Weights of a small transformer language model.
Size: 9 layers, width 256, MLP 1024 tanh GELU, vocabulary 2048, 7.59M parameters.
Each number is 128 + 32 x the weight over its row's rms, rounded and kept within 0 to 255. Layers, rows and columns count from 0. Numbers have three digits each. The size before them is the row's rms in percent of the matrix's.

# up: layer 6 MLP up, 1024x256, rms 0.444, rows 328-507, columns 96-127
# down: layer 6 MLP down (transposed), 1024x256, rms 0.457, rows 328-507, columns 96-127
up328 097:094131122127173140111167135151111078115115124116162087040136061176136143130152197153106128083128
down328 094:114170176174185163156119142130145088152158104125114119107124149159101128144124102139118158133165
up329 094:128074158108104090089190102127199169137133123204142093094124128098107131155124143179115104175115
down329 100:103085121158133132078126135097140101089092147125183129113093152111105090152142150088109141124075
up330 095:083142054111162143087073152135158093130125039056117168141143110121094096158089159099138151148113
down330 104:066155081095203076122104077143154143109112146135144112141093147170208176122054196108163119139139
up331 110:116041141094137112113097150109165154133068163166125109184110135141145141165129120073113162149040
down331 107:136084161085069140134086090091143100096154168160125074092121076143188137112059103137145186158096
up332 099:107210160154162117140127255102143098110097137070115155066136099181042124113083139152098134146123
down332 103:110157060122152137105095120160088119123093118121101115150148178100175182086088144186096197159118
up333 102:162177188064136124154123164061144078131120091122114160079140113164132131121139120170242141089148
down333 104:067124068112125129122139186115160119193136122059133164126131137119164074120102093116129148108149
up334 097:109156133177199106142138108122088091115142119161112135096145131139088088136190114109177110170101
down334 091:137124154099076157101122103117159169169068060186095056083151133146090152119149127073122176114126
up335 103:116173155107087111153079164137179111134169099164082183213159157083169095153105119122102153156163
down335 104:123143134098132108076114154106112116122107098135112147135179200113148079094141151129116122129102
up336 100:106175140081163129129166123141103180127165144168159173145102127173144173117128112176111202115074
down336 101:102135104119102132194146096125050108133112069145110169129108137128142162131141167179130132150121
up337 104:136091096135080110125113086083142144125143103138112095117136133122145093106127179122047176118106
down337 101:097191155105078106167178128118125144095142119158087127112063158068057123176144143211163134105148
up338 105:159168094130133093118147114109118159064141145109146176159113180127176093101160155121114118121154
down338 099:094128162172142156162094169079198171149135149045146169045179176091165125188121121099186130166104
up339 100:091160189103127143193140108105156094156131078087167072111133116130136119076126117141153120088078
down339 099:139128101084099136149152049105109118148169131195165104130129100109138113121129103127107081123135
up340 096:126089114078164144077130120109093113123118113190119144115198173134089130071125141162152164111200
down340 097:078146081153126085154125148136070126136121147153120099161069153161118149106125132133111111121153
up341 101:073155125120102186149140161106114156106038152179098124099169088105093166142128125163130141147127
down341 094:119099155145127176107108099120112097088126191118065066145184129095169124131179118105148176177123
up342 109:155140181167129133167188097153134106132090163162154051106172092137170091119155086135048179114151
down342 112:144126151102103165113176141170107111099108118158154115149104155166100108199122121196138128083134
up343 104:105082118146125113095149155121127147074098198179171061124179125161074080133099147161118172086110
down343 106:097120111090105087101105159096071131139172127124095202170090165074141155144089095091118076178147
up344 094:196183148101131091120132158114171179213117113129128158114092152110092116169188177076142113173130
down344 093:198104118158093141139103184145174115158123095116169088135126168068146171159189101159190085163128
up345 102:144129133059119091149162122057130117076027146082075140144165040170073137106148079109150166102073
down345 098:163217140089168192123156156122137123125144080054084087133190194176127191046126116099133126127080
up346 103:163145120047147137129105153156108107154087159148133147188164110192097140107091154177124151117126
down346 100:095133139130103091120201153113087096129131091134112180145098172129122143115150134101108120146188
up347 094:115119158133132121129158109125084083088127155182119071126156154173154105137199134077110102064132
down347 092:118102113142108124112060097128185138133171197083160091081149117140090148124078194098083129133167
up348 116:110132131189123157093167132110179134094138179135123164103162135156090096122137129095199191092119
down348 110:089121153138129105142159162115112086140130109150128124161137092160131085175159130133164101114130
up349 103:116137135117113115122120150133111186158104098156169113146129092147145094073141200116118114120114
down349 111:141116108139113114080159122182097111129108082129103115144122140111147110154112151115140165117087
up350 105:082133128139093195113099161143126133142129195132138180192064126092184090135101135162118090137121
down350 101:100171172111151104162129153086106101131103158127139109104071118141128149108169127121111107119117
up351 106:111174099146103162125114078097138151141164129103127113132183126127149084177180116066138114102098
down351 106:126172145181188135132059169134125163113106173150137099138129102156188147062151126116155108069121
up352 109:103127172149114096131145148160164093122160190089127107122096124104139131120120124179171121136107
down352 104:134162159165153094090112122143129083118060173079058143132121130093161144160130108136156151129145
up353 100:091123134092073107130130147094160176096120159138121146104080140132127095103132089156115154111141
down353 104:105124145138113173098163158135090128087162128120109098112102186135187114095136090109104128139105
up354 098:116104104121134041125117137104122129091098111135148106116128128123155181135192144109089127134113
down354 095:116106063170196079159100154152107078160101103065154161080120165108098150078137115129125119119111
up355 096:122128134138135127127100116057165064177135167153159148116100165075162128125140144108142123098183
down355 100:146116125111106147092109183174143076159094201126111131077126102149157163102152171105148114150241
up356 099:139079133115135135135107149098056226129164097149142103091100119158122105146068089105067142096129
down356 103:134115114065141147127147077183134149114063143113075131143171134150067107095132145183153176106123
up357 098:156114175119115096158142129137137114093126158049069131169099085184120103130173155140147131085120
down357 100:173171077104167149145130118123113096102136125105133086141115114092112140108185117060099103116158
up358 102:118137179087149057183165053099102120131085119121131128090095136138112163092141104107105156117110
down358 101:144151149156120151108141147081099116141068135127150158083122109128147149100148118095162145157102
up359 099:175109196149167186057152140105200149174095108171109077160181169176125152114097093109160132129080
down359 092:173136092138139155088120090103092122082093138118164189127118113086156151146118067162161109148117
up360 099:176126072130114113136085149147117108146173171099151103111083111111096157119153131155087182148128
down360 095:195106176110109168135107127093091085158125184135162171155116162128127166150142117244114051056140
up361 108:078113110132128118162172139121137095093120124072099104133129146172139173123092125074096127149102
down361 103:068132212084121147124153065109086126110129096091118071120143089145128138068061146104055092163098
up362 097:147151178106106116122083125109171116191128160101167153121161132123051078135178200159101102163162
down362 100:135090163124108170186115133113053083170101117164063129097161131156078171180134141146114169172117
up363 097:098166138186132073155142112081097111115135198140159130128172171129098148154063102122134163111054
down363 096:117156177159084111119142120123135142129148148097169196063105157135127116099093148124113145075086
up364 098:167141110190121160126127119205117143170168092150137111181139122145178139088131145168161105096097
down364 100:120134080121119087152095129158176135147170154136141147086153163121210161125110208128101148089161
up365 097:141152121079142166121117107116091107167171143147124181112151095069183096105076086087146157151153
down365 093:070069121078180086101128060133121152106107114173148112196154148180113179149105113151078150163102
up366 092:059141131182170108151164111117165135116096161120109124124132097150134124174181154149202135121154
down366 096:099126130153102119105101105119140133149176070094176157175138128120134110094077156131114087145076
up367 103:114078081105107142148111144116110124120108204175165116129114092150101107126116119160177162104116
down367 111:169121176159122148116119204094206168142161152140068135092097100065119110071147147122079130100123
up368 096:169113148053112152099110131109131089081123111112153144088142127200172157121096081092142149087156
down368 094:157123131153079156145118172139130147090073114135116123130165134190143148127066133131118153108122
up369 098:127123134101184102089168083186089096134075125131110119178131125080114100128123121123129104119049
down369 096:157110146136106132068131057093163132108109085114125138082109106102115134157166116139137149132165
up370 098:134152174147116104114158118152080091064105178107144136202149135126166057095131182165158148175111
down370 102:162126112160112148165116121121124098134137151119202168119187168128137155160117140088140082136118
up371 093:088136172177164139139134164085150074122126152169078155122105119116147149158119102168172124126122
down371 095:144188167153152161150116155171124126086117162140124040107095137126092143142139055115119141132155
up372 101:148108126097104083133122133202169125107132205108195139086164137188094094108147102141132141139143
down372 106:121185102102112136094149080165197110126090147106129139130145111091157120148140134154138168133144
up373 095:111082133142124090210124090160165104140095118133082127101126149110083129112163100119152114087122
down373 096:173063121178112143085097099128211100122127155158105146154186142152145147128082130077179117079090
up374 092:057219149143116074068120088108119133099089079170117121115085134182096143143111124121097136109139
down374 099:139153075112123210150079194122102068084108149164109130147151100069186107111171167082097107153144
up375 097:150076154134144137131127142114101162118157138113127084133129144108202123154132117121215177100175
down375 105:114113136111120173115111155128134089095117107106108131171115143110103117109094110152094133119086
up376 097:114072111146130168183132090148137128108157117054115102109098170127171143122143123100130115131075
down376 106:095097181136136111124163160110115117128129093084093210093131155090147151190155111149136152068115
up377 107:109124117091160109149142141160125099103110089136165173172086144136106148143154174140104130102105
down377 103:128080132168131177147119161154071093143156103121098113129079168099146155095135103158130128132106
up378 092:183087180127145177176139118110157139119074107133127139149189132148109162145147155094144116121093
down378 101:080054147161112144100127138204095112160163138086139138099128155115094166122121140174156112062169
up379 105:124136146151135102064176082137152108122141130124139161089125128181086147149131124111126137115119
down379 110:124149125101115140132152101074121140135132085100119203127136098171088142151132117093124144185149
up380 098:180156078087098122165153175182158119113134064125083077112095160138113160113128143129190151120120
down380 100:153178098150127158118144121159151171130162122220194152156141049102133143111102132158108158141119
up381 114:186149106123133116116132146115148132109105134146181057136169114113125127109106160107062142188101
down381 112:127119137120131138152131182189168084115079134137094154137216131083118121096170095059138156179098
up382 094:192119074149133063150082125109139155142138139072077133136084163193105059108137145155187080148061
down382 102:106140166190156170122166161095141130129122145115094121094095196091184132071131135122190092188085
up383 094:169071176102168125114110121112126155099091155153141159089144102177137083085169074117153164066100
down383 093:098103128108147140145173106201093110165161061149134131186096158123111150158136118153147050109086
up384 093:118197145099137161098167117113110166160177121138140109088079107139134169127135133143151104166106
down384 098:117139113162102111147123172107123148140080212088090221128117160127157155116109143151123113133091
up385 109:069117093119134157138109154105131137119188090106151132173102137115139180142084088175089060115077
down385 107:144133102084138110142148166138136168068179086150138129150181136171117110126116078141136147157108
up386 103:092157079144163138140108096084114187147129163107136119138110132146147111126126149164160115133120
down386 102:141105124117151145103100106180168136170123180113144092103155106132137129134140120171139116129141
up387 100:146116136116149106163141154111124193083197060127105116148057133169082099166128123142085135093091
down387 090:174125204110105132074105129128135183142109099163123112155158086120111151141140101119079157091151
up388 101:069186109105117110124119091090160104060131151117169149131156094163108103130063102132116099154169
down388 099:133161167151111128131114213103086142107135155082115159070075106111114092101160175140142139082120
up389 098:108115153155120119145174077121066144155075140113117089150142106118180102073092178087054163099158
down389 098:100111204074085090167115145145151070092127131123181159172151116114135137059094109165142129160145
up390 102:158139158124097145132097123061123167172119199135165152101186129128134162152136104127177051123128
down390 102:203144111151061165124141105107128096146071100098121131098135098113140137158130037113074116103131
up391 107:117108071090163155125132104106061119179144158085101111115095162096159161143127118122115106106157
down391 106:079088099169100164122120079142083140118151115156093114109094163075154210171196100093139147090139
up392 104:117206116119068143104125123183073091117119161115143164154132138081159185124068190123157179100154
down392 106:132109156115120128151153114117113126072101114209164122161114191100082145122156103145116157035058
up393 098:084067186151141145176092147057104177082096118116131077161086110171091088125127096166126068124148
down393 100:106071103126143177094155095147120114172149129098127119145164123128135192119124199068146168149139
up394 090:099118120108171147160199168103134082109123040150183110140135156112139135140128134127107124156074
down394 089:116130132087105118131084177099085174100157080115114151164131104118167164111105039140098180101186
up395 095:124153100146146126099104150072188119142110065131106123077169118185101056124129084127152136128133
down395 098:137086126199123166146159089144108068160148178154051105148096118164145087147112095051161092132178
up396 097:112119112067172161141144089093108079111154105169109164098100132136101107117078150083139126172095
down396 098:127050070099083093169097096176171100132079190131142130140066140113138137085083103167109084206144
up397 104:156107095090120145145080121114147172095097116162148120095074148113121146118145157097156135149072
down397 098:131099108111101086131171097103121200148114092138100130147114086138163110165127224070147135105100
up398 101:154140103120089162185137127084116120189163142136113098160160147140135093149216141089124155098103
down398 098:142148160158121119136139116099107123119147120126165073140125138080111141087131167133166130135129
up399 093:128126101155105109087150105139159154134080085136126099136132118168113175131100106146210115111085
down399 089:115116105127140136117129152091060146121084115222168149135131179112084094184131182130098178088104
up400 106:176163123108172135153106141167066139216158162113151087177126130145095132181190116150151121088111
down400 115:119098135091155145103172111165082100183133124071118164131184157075126109103135186148147135123113
up401 093:104125086152156167107089128134144128110108165142072144104146122093076141097113153106124124133149
down401 101:137118130100145049116112130055152110103068152148061118181107099097140107164092111122132144147122
up402 109:154200110060115105126101152138148160183143175100088185100125130066143138156087110163155148141161
down402 106:140100129153146129115115129117146158220108217121171138206066126101208148129072072143177128139066
up403 101:169082116141135123192114089068151187152185154119139164142081160185181136157094155137072167105113
down403 099:170154142138129121140122066096119051147126057122167159138160134127105144104154163099125117129165
up404 103:154134150090166149128139108090173201162142116146134170152164096146136035115130144172150125055154
down404 100:224124162172096142134108121118168090115121086076143134133176156138068125116152146166184144095098
up405 099:160125088208120124138143135126103141138143135091195140184116107173125074138162173112113166154126
down405 099:153117125149158163118162172121083107127061162156105124127133139119134162083147166099085078096047
up406 101:116076059112079117081106115113082092099178138112079141138098103111109125141101086102135131113172
down406 103:115159070098118109114086164131085123106089146051147147161142110159109163101122110145212090178082
up407 098:178161200136069118075168059165132121051122148137128112141092150084126156143159163128100106104151
down407 093:113154157068155096150108080086112073153140114146118134143093094176134096109099065129018096123173
up408 102:112097198185101106108101122190152164074160124149126070161174114141152111169146081173097169106027
down408 108:144161138134132168084082081147054106134091149127134107077117110095109119111131113124151161131144
up409 104:121227139061105115121134177092172150133154120089151136069127112141144115114174158086133135152129
down409 108:144169160161099104160128117109129129169124127158108145100124098087123163111220151130154127117158
up410 091:106113154164043131164183112143148174112098167147170103085173109134141087135142139126073133124153
down410 095:153156097096127068130168109124099068099152094107136107130108167132130130087102184120083107145185
up411 097:132172163197137092154153117133153151095117148120154117130094130183099113116142130154135122121120
down411 103:095080154139151109134102157136174113117108074160173082182095101090160131092084079106096137131075
up412 095:156119148150141161086151079132106178137194139139138063180086127116126121090103138097159123113029
down412 092:106119126080121163083145085175095112175116145186160105129176162104152142158162125169082142220156
up413 107:129084170092154135184140107149093149077171125122060140095089112156093137127097177091092091095087
down413 104:152114056163150118085089070136087170147153121122136074073082129163157127102139184064078149128177
up414 102:207123090208162060127140171104141138113132108146130154170095091128164075124089097137115140111115
down414 094:117102145101083139122155156113125197093146085157161133118182143070096093177095040147088133161138
up415 102:119157009092133178214121124119131197095092119170131138097105131151121167098124136116182148084139
down415 102:194150098117135081155149153092143103137126098194079089121092162150064124139091144145109155136147
up416 103:131195137093152123048150160083065140083094096138150080062092115169097172158163118120170155110129
down416 096:091098129096116127106145111093102099139148184152133104153105027070117123112117131142078189086120
up417 097:106110143124103178159134074127105178143192098151081187098088106146067177124148118104155149079101
down417 093:103069158108140108123100170143134114110131129134056137104122138092159225115134150157140114078131
up418 101:150137098146120153110152153154155113106170135109096192127188184123069119119082134078148160136105
down418 101:136118128137140112129171140146171077076148173167124169156231117127150095068099148152089163161126
up419 107:131107136144177095113140120066129148085131111121092123141085119155113122096137119130159178091088
down419 114:100137109183129112093134111107145115183151171058140071132164143188157093121164098167096107176132
up420 106:073125062138067111122130154180119153150156142137125188151169088123117117111150086136141088154118
down420 106:199120198157135085119081128148210188152114106135191128112162077089119149149083079130185158139115
up421 103:089093143090135177102128107130186110131118120130094104152143117168182109143185096099157129128078
down421 108:083093131121167101141147155128107072130130087102109139136093091111118064199122194184160134157156
up422 106:173151115095158126130117169069146136100172087154104111153126064153146102130194134153170147157081
down422 100:133174114181153110088120117090125132109132110101078086088147117174077121220087115142120163142125
up423 102:165158140113083156114165132127147182173099148180146101134128106078111100155084102123157099081100
down423 098:150138067181120102102143126104108201126172151110112147104133147138153153094172149134151153090106
up424 103:132121099148115174123123146124134144095174126184089115120110115146125151192119117101124171145084
down424 098:124115048127129151181136116130114110102127117173116109110145149081088106108126156116135124121183
up425 092:078167161158107091149170103151162124146108109126125093164098112158139147192130048148127113112106
down425 096:175071166125169117134094091166125149189066073118132123188105154140129131144150094139114136133158
up426 099:096120101069180114141142095157146117100092116187168084117115095131077132079191064093156083136147
down426 108:105121114139173132173110152120124135138122154138142120093130123149126120122147130202152158081118
up427 102:144144110066161137110126155176140071132154117126090128112087167129127177161148137092168142119105
down427 104:105132126141104166168096126165068059117108197100120068135117148172115078133128116165069115115116
up428 101:159099140159153138126085124142104153157121117152116140130123110121157105137133052096168115175133
down428 099:112113147085115085153169080158077146126112149112104132147071138155149118093158141132151138242146
up429 104:108048128134093194164118151175100175099193139108171125109052097159148095120110153156115116147136
down429 108:081060092107113125135120105146111121105133121144194089136073109131163123173138144068095118137122
up430 098:132148122144086149164122152148132167109138050151126150144114129093115126109152139104132178166127
down430 102:189152142130114111113152165157197145143112089129058150175125169201137133129146079192140101137122
up431 100:150151082098148100146131123156100089147077111114086070146126098126046077116123102123133171056109
down431 098:138119073146139144118122119079123093176143089195163212075141075061128181139078107122127119165090
up432 089:139107169136126127142097093127179166130147112131116128101083153139121126046099103132069091101105
down432 096:109168128084177108190128155132144152151147156123092125126076094153094167078168145132131163166092
up433 110:152085073146071184108131159157143125127045154104117143072127124098138141074138078169128151122120
down433 123:103134102159135099095139113172161149143084198084133154138133109107133140124158139131076164123127
up434 101:104094097094116120127116110116129104114118105148124164135127100188092174155076113167105187153168
down434 097:076140093122109109096181085151202072139089147200073070121167086133159132162109168121140127149118
up435 098:104150097114118112149149094113038179142128094163108103135131147153155095102182101150160147074109
down435 098:022132076128124160159137093163055158110136079178128127134087113114122108171083116097112155070130
up436 099:129117060114107164161059108123085131097180153182141078159095135094083071096117119056083116124121
down436 095:137131132168096198100150111159158120156094153125136139091114124124106140090094149181084126116153
up437 100:123134136177167123161170049104137180096115178138128109125216139158059152058157120098172136102100
down437 100:135140086101136046174113142171182173141169144144149118052087123122131128130077096111125199047113
up438 100:109093133135106114108122101119068126141188184112083144084079161155093106072143142102113140120147
down438 110:093142081166167140126152145105126184147143189146142107143092183096082118088089107009142135138160
up439 095:148157190140089115134117138123141119120124146081059194187086136123119122149107095131158109099178
down439 092:153125148142089133094102122122107139124080069131124133065174157172077114126112073180083175175102
up440 105:138105145120106155068131126159139096161158159166147126157068122166144174103137120052169121100112
down440 103:123094120193054099139112125131157087158152151120117057097082114170157075189135107110129103169106
up441 093:155124107148147083146147138175154116143096089173064063114111127159176185149091120079152124123131
down441 097:145091108151098143190141133142147104160124157110093156144144152138158148129141048126139137158089
up442 096:161169134105129085187075138162105184127077077152121148044160160141156114114119193177145112056104
down442 097:154110151120122108124064157156123171196150103140107126104104074132176061170108157166163155099183
up443 097:114161140126094144163176125120121122041080142113110108190138136122164184159190119160089115084109
down443 100:099160128133110141101110133100116121094167168098093133148170160109127127127120141175139134146117
up444 100:105125113108144047092139149112155116158077164099107145144093151113154125211147153053125147154129
down444 099:142177127067180151119124150130131093119088180193138110173135162075168133172127112164103226071148
up445 096:104100197134162145110123167112115163116028123176133125077155090174086110148099129111119144078130
down445 099:164129098141139148159145121147154126126122129154091097139156113098121099119128097201077099093150
up446 089:105109142119097070136140154123124173121118103159122156102164138130089086125116154077114118104167
down446 094:145168112103125115099114072114108119154157135158165065140177127094178138093176125090159191120149
up447 100:129188104158121092123101091056129098178104123132129174154181174101119142113150105184159141114216
down447 107:059132156183181090113121093159100108106106133166133082155107114151126183085178140142141080158131
up448 096:132126118133130072147165180114172126096124174178170145056074178111064128158102098114131090099116
down448 104:071103132152196197113145161069105109135160179159180088123189135125143145164173095144143093114109
up449 098:075107127098150125144068167193130121084191136141079161173084101138133176097148121123116174131159
down449 103:046163151119114088133104106081088125133156154063104162122099201128125127183093111048166175114183
up450 098:166119153126136096108136156118105105169093137133165088131129146096124094130150107126100102105123
down450 100:148111114129118160132100067182141132128059094125135169112121067175139126176108130086134106155157
up451 102:103082129104168094075104116082160094103109097140157118149132077093101152159074158122121164121064
down451 097:131113126079121108128120092150084110114171116145126099119114156147104119118132107117186156114151
up452 100:153130136158130096131121114095171105091088119073075071117150130190101125084136114127185201115154
down452 101:130101177116126176101060122100140180165123105168159090105118130139130127107134198149066127137111
up453 093:189147159120099151141184117079132133080074134130159085092102103123128131115106106123114124133101
down453 100:155100155151158150092148129133210103182162167111072072141147105160176162122095070111064132155119
up454 106:114136127136115136126099203098115127148036130116130145130168069147129104145196148125055161082142
down454 104:163107091097076086141105163147137168160138064206040137133126167174153045152148172184097132134156
up455 099:122077067128139078154124137077150134115133155070143086112198152130176105154093160109108181134140
down455 107:165121129094099084105130147146141074155127139159169092098134101100172117178138174171093121153176
up456 098:124147105149089103128131184140137115080144133110142154123139116104132098086119149110132143133151
down456 101:133052130120118156060110150149132132087093016098147140162077120101083154152108174124111106150199
up457 097:124155089076153120171153123072098123134153123160128088219178098155113126089133127068067139115140
down457 095:119093139140102181180129121142159096096187133113154156088082100071102050200091145152134171188161
up458 099:203137125139122095136093163150140127145102177151175173135112128067117162136164127135135099083114
down458 110:163104132132082146118104100173107128129139137143176122157102140083136100122118118137160064132073
up459 095:118137127125140156140094209168133076117124149157167106133138137100184124131129219078127085107130
down459 096:113177114094123098170172112095145099177122123153077154131142116131158116140131111140208213174107
up460 092:147069089139189150144091085157095106130124086115096149105155119142136184086135085148135149106120
down460 101:123134112146089142137113149121092159150106176164113151160148086102122119128140168102110125150211
up461 094:137121113139142131121118104178107096209108163088107172128146071128159144112123122157121124117121
down461 093:148102111084135121145125110078137096149145136123172143149163113165180172156087143046135116099179
up462 097:101137122144075108152101153133156132103162085158116132071127139147113075128146131135178127160145
down462 102:097123157109091148134111126093118110085075141167151134177137171159122066143153106122167184086112
up463 097:185181152106158082082159152085124135230153162179118153131148171161119152114121094142138201114069
down463 100:156117152109138120194123152157107207125117130184101147142130149137081116162200086130124168169118
up464 098:146107163147082168124105147168117109082149118119180127169151097161133133206202130158137096151086
down464 098:115099091112159089160154156106122171051114085190132106100116125130102125124125140161114176113146
up465 100:103141168093068096112109133151187129137152126126127149116180085129087138183159097087149129080124
down465 103:095125107128128103141133153091119107169102123142118131135069107150175149140125191117136159147160
up466 093:175146166057108168082154094178135111134163084131120077180162097097159170080150124107086207210100
down466 098:097145162079101187080114134150090118160097162114135061173075126179155138111072115177108146156092
up467 105:073148061120072092133082151139106107181123107144169062113150091139102130107103063136190118176120
down467 106:131187149157141170177098080123120105148123105197097119121099068118163087113129100077210103163100
up468 095:151106154139202149143205159146107127137136107101153134089120114120145173106146168142126162134123
down468 104:123115148161115167097146117151139107142174119104146120125160158218154175119134116073146158143072
up469 099:128151145089120115125140203095177163114144113145132137088069172148131156105098135146098141131143
down469 096:146114170069131154098123159119124061174126179138164091104174199080139116131100120173115137116182
up470 103:058111157145203126128144179161094115140144092131137106090128098087183103122152099090131070134111
down470 106:151163156127056029131130125120134094157146092103130093111078113065125123115137102126118068184194
up471 096:160135117154121120102147115116179135123070107143132147116091173181148132093135157153184140135147
down471 102:120111162137075130091112109098125170107088065121119119193124167061159119109071082147107159155147
up472 099:089116154104209108079128168154146170141135123100091113093147039125098141146141159098094104123198
down472 092:148134120120160088164136123148168142117123071128156123048121169130072124178195104143147129197144
up473 103:154086208117083142155120087119139123099090076167159126098163106101136153166132080123176138077085
down473 117:106138105153100109155183156054153098118112127094069115141132089135123208137086085112111122082117
up474 099:147160131084093123147129148071163102154114148168104186149100135143092179122187121057085151109133
down474 097:155172086056076094122199155142091080113095106185160162116118130169062162068104096110130104134146
up475 096:111071106127092121134196106081130076125170194118145158135160143172077089150096154141127107086164
down475 097:082065117152115161144132139161071093124102170119161157110168145174109079088120141162138099094141
up476 095:115105138150141175110110155060116114113114095100103127089128115151146144078160102203094140069108
down476 091:159137125163143065117161207118150126152110096093102136129164106186115123137115168140166137130108
up477 098:119121169163163111182162151189169149171140134109147168173152167137070155125097184173139091141115
down477 101:086156074163074204155088077113148177123157083133140143122164172141132125098126122119147107121152
up478 109:171172116144130167111076148166144122088173105074083104101085086107145126097152143155182113169066
down478 103:145111096137154177120135112134101098155086146140082117078130138158160086150123169121171150149090
up479 114:103149072097167106154124072120124039168163108134122150132126073082147179136160147068120167107193
down479 100:150135160173100154069125180102133178104148116143133103102097152155122091142094115183137131119048
up480 104:184163077115092103100131171136142090106120161121120132135183156161105105131073136100117183122104
down480 115:069161151149115073171130170099109155123161132129134149078095106083136162069057118134195108147116
up481 100:101128150160146108156143179168167217113143090100132107103081056122126182082080129112168125090129
down481 098:109187073099084149105158145134146100091114138131139180130129109159112188108163128144157101086121
up482 104:106178091111140107122187165104128143125084137124124193151145110107088143078066104093063059089192
down482 106:091186081154109077089140150151139128168077133101135133172134165091110147080115183126193153122120
up483 097:117113096179125101125122094175146120171129118076134116170150098144184112132118158205104107160103
down483 101:152111147129148101100162156182133147122139142101129117116089124113091136070131129115122121138150
up484 104:167143142180116100115127186136074133178092115126148161066064132160073110119137124110130114114114
down484 104:120152108154110184065084149141146177135104084094125102157132134118145151081116131111149139118063
up485 108:080150129114179130173103137120071122057158133128083134170157098117137154129113150184121146118124
down485 101:147193174157113125158227108149124193129202146099126145154079097118142133104084140146163167157117
up486 101:109118130110152128100105191129112081140109172146160072181070126088097087123126112144102136111085
down486 099:110155095178170173148084199102077144151078100130084067166161153119115073086086142054134130133105
up487 104:079147111065053152105107161139107185134144167162151123060171103111093128071153069144163167112177
down487 103:117113134107065154098158116109104163052127105163100150122137102110199102106084138153184182057173
up488 101:092096111126104078098111131113163077075154094107144114156161131107128108169158164162094124142099
down488 099:185144134097124183180121113078114162157114158104173124136150091185169171155164137110101190163112
up489 110:168166140136113117187123173092133121090122194130057137122108164132083160130174096131086149066174
down489 096:081119180131122139149137130148137146127129067139139163213150167110162133147149092152124121097118
up490 104:082117150152144098138071151120091104091119149010142160143082180147089114143179164123125103113113
down490 106:145087129192153149153149111149118125157118208093088119148109136121130204139080081124118143172067
up491 100:070101138131104102166137148100187180152079133134130146093112176154110164116104149146111064119108
down491 102:139151100069063145120194100153116164106122140139119122112128096147117117139101096139141101098143
up492 104:111121100083153062193147087133103123144158116142097159151086159129161125109092104194154156149073
down492 098:133154160211186154159192134143153160127100138129144123182123171141080134092100177152172076161140
up493 097:197112081108124074137152123161106140178112139111140117104107076129151153123141149133167161097072
down493 099:131166121121091098133137075103165145122153135162132149058126102094144087109133140092163109127169
up494 096:140149203110085101127149134109124070140140148109078119171125111151083126123172106098173152138165
down494 099:117115165172091073110109094115107089099071146136101100150111141125111163164122065097127167166098
up495 102:120195164139141078122078104085123086192141160099206173118073095136111130089107134100089200096131
down495 091:077105090121142186121110112153123194133136184180112126126161159124113123115139162125134080109101
up496 097:077159133107106090099082124106131126107133113170131202090124124134110157138134124136138121101037
down496 095:107066155100117061156132117110111153146135061126192107125144121144137136112079163100179163118111
up497 100:131155140106102173190100122081171131173160057141153164110118138107131111107182085094161179144089
down497 097:080122108083143136092128154113142124105174045072174162092130144164116052059153107176112103169108
up498 102:106143121160148164173172126135103107140129140145176122155109073153128066115109169107135121072171
down498 110:090161089101101052193110131119120125109135127143146101176140164145136173147072173148103102152146
up499 091:092204129108117099153151067138184138163124200210107066088175114121143110116129061128071049138126
down499 084:160083128119174149124123071139125108091155102133096087173101114116126100192062125139128161116085
up500 098:109121079134146151088129105153133155147156172138134106166142159126045136108090147133121181084108
down500 096:151101093085087065113156173105136070150153059190111061151126081140173134121173109144164145122151
up501 103:113159117124108143131062142154146087099116121088141174057095130147099044117158175121143142128068
down501 112:089125134112079172163139122188119097141084137119044165115173157130110102113129086164118123202156
up502 096:098116076081136096147103144154224106172110170134154139120060125154176096109215131123126139178120
down502 099:133112106135132122184094106117148112165163137146126149052124156128134115114125071153109144132141
up503 097:145189109085134072156173096097097123135090101122162025102086122140093081156137166104137166101155
down503 095:167147108085121169125105085115149140131190167178115144167105135138142235075133181062150104118156
up504 095:163174115148137153163101128123138116115129137146122110080132115116092076118130138147134203142131
down504 100:091192062047177158168142178113114141090098187157155159136089129124145128136130137135146165187155
up505 102:109137152123096110121107133091102157108103139145120111121056152139094094161132169141171190202108
down505 102:137160098113068065167112143096106083130030117146131168148168116093123084107109144165115105145158
up506 098:174155161127115139078121154059098125130121109085175179139140112159127163095144130153127134154134
down506 093:109128133097067181101151109104175132147182113130103079062109152122150222170168152130143106126173
up507 104:101143141124198098108107117094148107133178049117101088103142124141062104122176149095155141236090
down507 098:159153093093092160144181139117076129131151058142083118170136168165100141125168106066160107094099